From a checkpoint of a small transformer trained on Wikipedia.
Architecture: biases, tied embeddings.
Training: 125M tokens, 3800 steps.
Each number is 200 + 20 x the weight over its row's rms, rounded and kept within 0 to 999. Layers, rows and columns count from 0. The size before them is the row's rms in percent of the matrix's.

# layer 17 attention key, 64x64, rms 0.202, rows 0-63, columns 32-63
125,208,168,203,211,243,206,182,213,236,188,198,176,182,197,251,207,205,234,208,207,197,230,224,240,203,184,202,198,167,192,226,222
107,189,166,207,186,225,225,205,202,132,207,231,186,219,215,248,183,222,215,195,204,204,201,183,192,208,201,167,207,210,169,206,178
095,179,218,204,201,211,224,182,202,224,180,193,216,212,185,196,195,192,182,211,171,177,198,235,208,215,192,227,191,225,193,205,202
101,199,205,194,162,225,216,234,240,195,189,211,219,261,172,184,220,174,212,179,200,169,193,202,216,216,226,195,218,187,210,207,223
093,213,187,207,202,207,218,188,209,189,224,222,239,217,218,205,189,207,202,224,228,181,199,208,204,199,212,230,165,186,166,185,221
110,223,219,209,224,238,182,242,203,233,204,212,209,183,208,228,186,172,208,183,198,198,177,162,204,201,195,198,213,210,223,203,258
114,191,147,205,171,217,209,220,222,226,202,210,221,192,202,217,183,216,193,193,197,182,171,163,190,195,189,196,207,185,196,170,219
101,168,202,226,201,212,210,213,197,204,188,208,236,184,204,207,188,173,204,210,175,189,224,183,201,224,204,175,157,225,234,191,224
101,201,184,210,182,214,225,194,149,176,152,198,207,238,186,201,198,214,210,211,221,217,234,220,210,218,187,196,216,181,186,197,220
117,183,199,238,189,235,220,196,203,193,217,206,201,194,215,154,217,183,225,221,210,216,218,209,198,178,217,181,179,192,168,191,169
098,166,204,211,193,170,186,185,189,212,198,222,204,211,215,212,234,207,243,185,222,239,210,212,198,206,195,208,182,186,182,246,214
111,194,201,191,223,194,215,217,202,207,193,168,237,192,252,225,207,229,157,210,170,228,233,204,240,201,206,198,195,173,185,183,185
120,196,219,198,181,227,181,202,190,189,202,234,190,236,207,161,239,194,196,195,227,221,183,176,212,203,229,192,206,213,185,192,156
098,214,211,205,218,204,192,213,212,205,180,209,221,178,223,195,159,224,226,179,187,180,212,182,168,241,182,187,211,210,224,192,159
103,191,212,207,195,223,161,174,205,195,190,183,206,187,203,212,178,215,200,203,198,212,236,191,225,213,159,203,172,231,211,186,218
090,230,192,199,181,217,230,221,199,199,202,223,197,188,168,193,153,165,197,197,217,221,159,218,217,188,209,236,211,175,211,219,212
094,191,184,195,247,180,166,252,194,251,205,199,214,189,193,248,192,202,216,202,195,201,219,200,211,200,210,192,187,198,185,218,224
102,201,230,222,186,205,208,239,204,196,201,194,179,229,200,195,232,160,237,189,212,185,208,193,217,173,209,213,183,227,230,187,149
115,218,200,250,201,193,203,214,222,202,216,195,212,191,178,214,162,193,194,178,168,162,216,169,199,189,217,197,159,250,213,176,208
093,214,172,178,242,202,222,177,184,232,179,223,220,206,222,183,187,216,226,165,212,163,211,202,193,211,182,205,210,215,187,177,199
100,183,221,233,230,202,196,203,215,182,198,209,207,199,223,228,208,152,131,201,212,186,194,196,190,173,198,209,200,174,165,188,203
082,146,192,206,168,211,220,195,169,181,175,190,186,216,187,217,216,186,190,182,229,237,218,243,228,189,192,222,211,183,182,188,230
101,195,176,215,169,205,251,175,199,184,149,209,180,215,217,171,190,198,205,202,205,199,232,211,191,207,186,216,188,178,205,259,179
110,218,201,224,237,168,211,229,178,213,215,204,209,213,205,230,213,196,210,207,197,222,233,184,191,194,205,179,163,198,210,243,217
115,228,235,160,188,189,202,226,206,221,184,163,190,220,170,241,153,201,179,190,149,198,206,201,187,203,231,178,171,175,215,168,173
106,190,224,215,207,218,213,203,185,191,199,237,206,170,174,214,204,174,200,199,190,197,215,214,233,172,209,239,207,170,199,185,204
094,232,200,192,186,207,183,179,191,214,164,199,208,191,187,206,190,189,179,185,198,207,201,183,202,213,219,206,213,204,202,202,212
098,223,167,175,211,180,164,223,208,205,196,184,202,181,227,172,219,203,203,178,232,210,228,221,234,194,203,209,189,169,210,223,190
097,157,217,220,207,219,200,175,168,173,226,181,168,170,195,149,198,201,206,185,197,170,222,213,224,231,216,198,198,201,201,185,215
108,192,228,204,176,202,190,226,215,219,184,221,214,190,201,176,230,195,174,204,195,204,174,201,234,201,214,175,192,182,199,194,203
096,224,161,212,173,175,199,211,207,211,223,229,202,227,196,210,169,167,195,221,202,221,182,215,186,191,177,184,222,243,218,199,173
094,191,183,219,180,213,203,220,226,220,212,219,237,181,239,213,197,243,189,158,205,177,186,177,168,170,208,200,203,176,195,199,219
091,201,224,203,163,247,206,186,210,220,247,174,190,191,201,183,226,232,230,169,195,200,175,230,223,224,191,197,215,181,199,216,182
103,205,219,203,219,203,173,226,205,226,205,208,188,212,215,193,222,190,195,185,169,176,212,157,216,212,222,204,164,248,218,178,173
088,177,222,195,211,215,196,180,204,207,197,184,211,177,192,185,229,170,190,193,198,186,189,183,260,203,239,188,221,217,168,186,184
084,224,211,186,204,182,174,216,201,201,232,193,184,206,206,245,168,221,210,194,196,211,182,196,186,193,208,207,181,208,195,188,242
100,195,204,206,184,204,225,192,226,166,240,229,237,221,199,161,219,231,227,204,208,204,178,200,191,222,193,197,206,217,198,183,180
095,197,183,198,229,163,203,196,188,226,220,222,206,173,187,216,210,193,243,202,224,217,227,183,197,181,226,197,233,218,179,197,205
085,199,182,212,219,182,171,212,169,227,232,183,175,146,186,214,199,191,192,193,188,225,235,181,214,188,212,183,172,211,212,238,239
090,188,175,241,218,170,201,192,208,198,240,219,217,209,193,190,192,178,211,243,199,182,193,176,178,198,184,196,167,221,195,213,176
086,199,195,205,206,206,244,228,226,192,205,223,207,227,220,201,206,165,177,228,184,229,205,226,218,196,188,230,206,216,175,222,190
098,184,202,184,218,217,193,176,200,187,211,166,200,181,214,194,195,209,157,214,216,231,216,205,197,208,199,257,214,230,161,172,181
092,190,185,198,182,212,136,240,226,211,210,191,191,173,174,191,181,220,216,210,201,190,215,204,202,229,197,169,226,218,207,194,180
097,178,193,196,201,193,211,205,208,200,232,206,225,194,204,163,237,194,236,202,202,184,207,200,193,203,222,206,183,220,187,199,175
117,168,191,216,235,191,164,206,184,204,189,190,182,166,189,190,213,195,174,222,202,203,182,187,196,200,193,242,187,212,213,185,229
103,237,193,213,178,196,196,193,190,220,213,180,189,185,184,226,185,219,224,210,196,187,193,171,170,198,200,180,221,236,235,185,192
109,250,213,180,213,184,183,216,183,185,208,197,243,216,196,144,188,165,194,204,191,196,143,212,197,197,232,194,188,215,221,202,189
115,239,215,189,186,162,208,198,240,206,211,196,207,189,194,193,171,202,171,187,183,187,158,173,147,203,207,200,235,219,221,175,171
090,204,234,227,202,211,206,206,187,213,176,216,199,244,164,171,210,151,195,189,230,211,166,208,185,222,181,199,227,184,190,204,227
093,211,203,201,227,184,226,199,215,212,211,212,210,205,233,232,202,182,216,203,233,216,216,181,160,210,200,205,193,187,195,233,160
094,184,189,235,190,236,205,211,200,194,239,224,211,208,218,231,204,193,209,210,206,184,200,177,193,206,197,150,184,197,195,219,207
098,196,225,147,235,202,170,164,172,203,205,174,187,220,196,191,187,252,228,193,195,210,214,189,232,204,197,202,199,210,209,186,189
097,179,195,205,166,200,197,217,189,212,164,176,188,262,167,202,199,185,204,213,193,191,179,179,187,227,202,183,161,237,198,201,202
103,203,205,207,228,186,188,220,219,242,206,200,200,192,201,252,187,198,200,177,198,161,194,238,210,232,203,228,192,210,217,199,205
094,207,200,205,183,203,225,175,186,162,174,187,172,214,207,158,197,186,179,217,211,197,244,212,216,210,202,201,231,186,238,186,181
103,241,175,205,223,214,191,177,170,203,221,211,208,193,188,207,178,222,222,220,203,218,195,194,226,189,196,211,212,167,190,230,216
098,184,195,181,249,183,207,188,206,197,186,180,203,180,241,212,217,210,182,217,207,236,225,229,191,183,205,188,197,192,198,229,183
087,209,167,197,200,219,190,176,180,175,180,235,214,164,214,199,218,223,205,184,206,180,194,183,212,187,184,203,196,237,209,174,213
098,188,213,154,174,163,183,240,160,223,194,210,210,209,202,205,178,208,173,208,175,191,196,190,185,220,193,184,188,183,201,209,182
089,241,237,215,187,190,191,188,230,201,206,206,225,217,204,161,228,196,167,195,215,182,198,213,234,185,205,207,171,204,191,217,185
105,182,193,197,210,222,222,156,207,208,231,188,202,195,171,212,242,193,199,211,200,189,198,208,217,169,200,186,206,194,193,164,245
102,210,219,244,172,203,191,215,223,228,161,204,199,201,189,217,127,197,216,196,195,182,208,193,202,199,182,217,208,209,218,219,229
090,226,211,175,152,195,231,235,200,195,184,192,207,194,167,240,189,168,213,179,192,197,209,195,194,192,227,229,170,170,227,210,210
089,212,174,187,225,201,216,191,183,236,173,186,227,220,201,176,214,219,218,191,239,198,185,231,225,219,197,236,203,153,177,216,208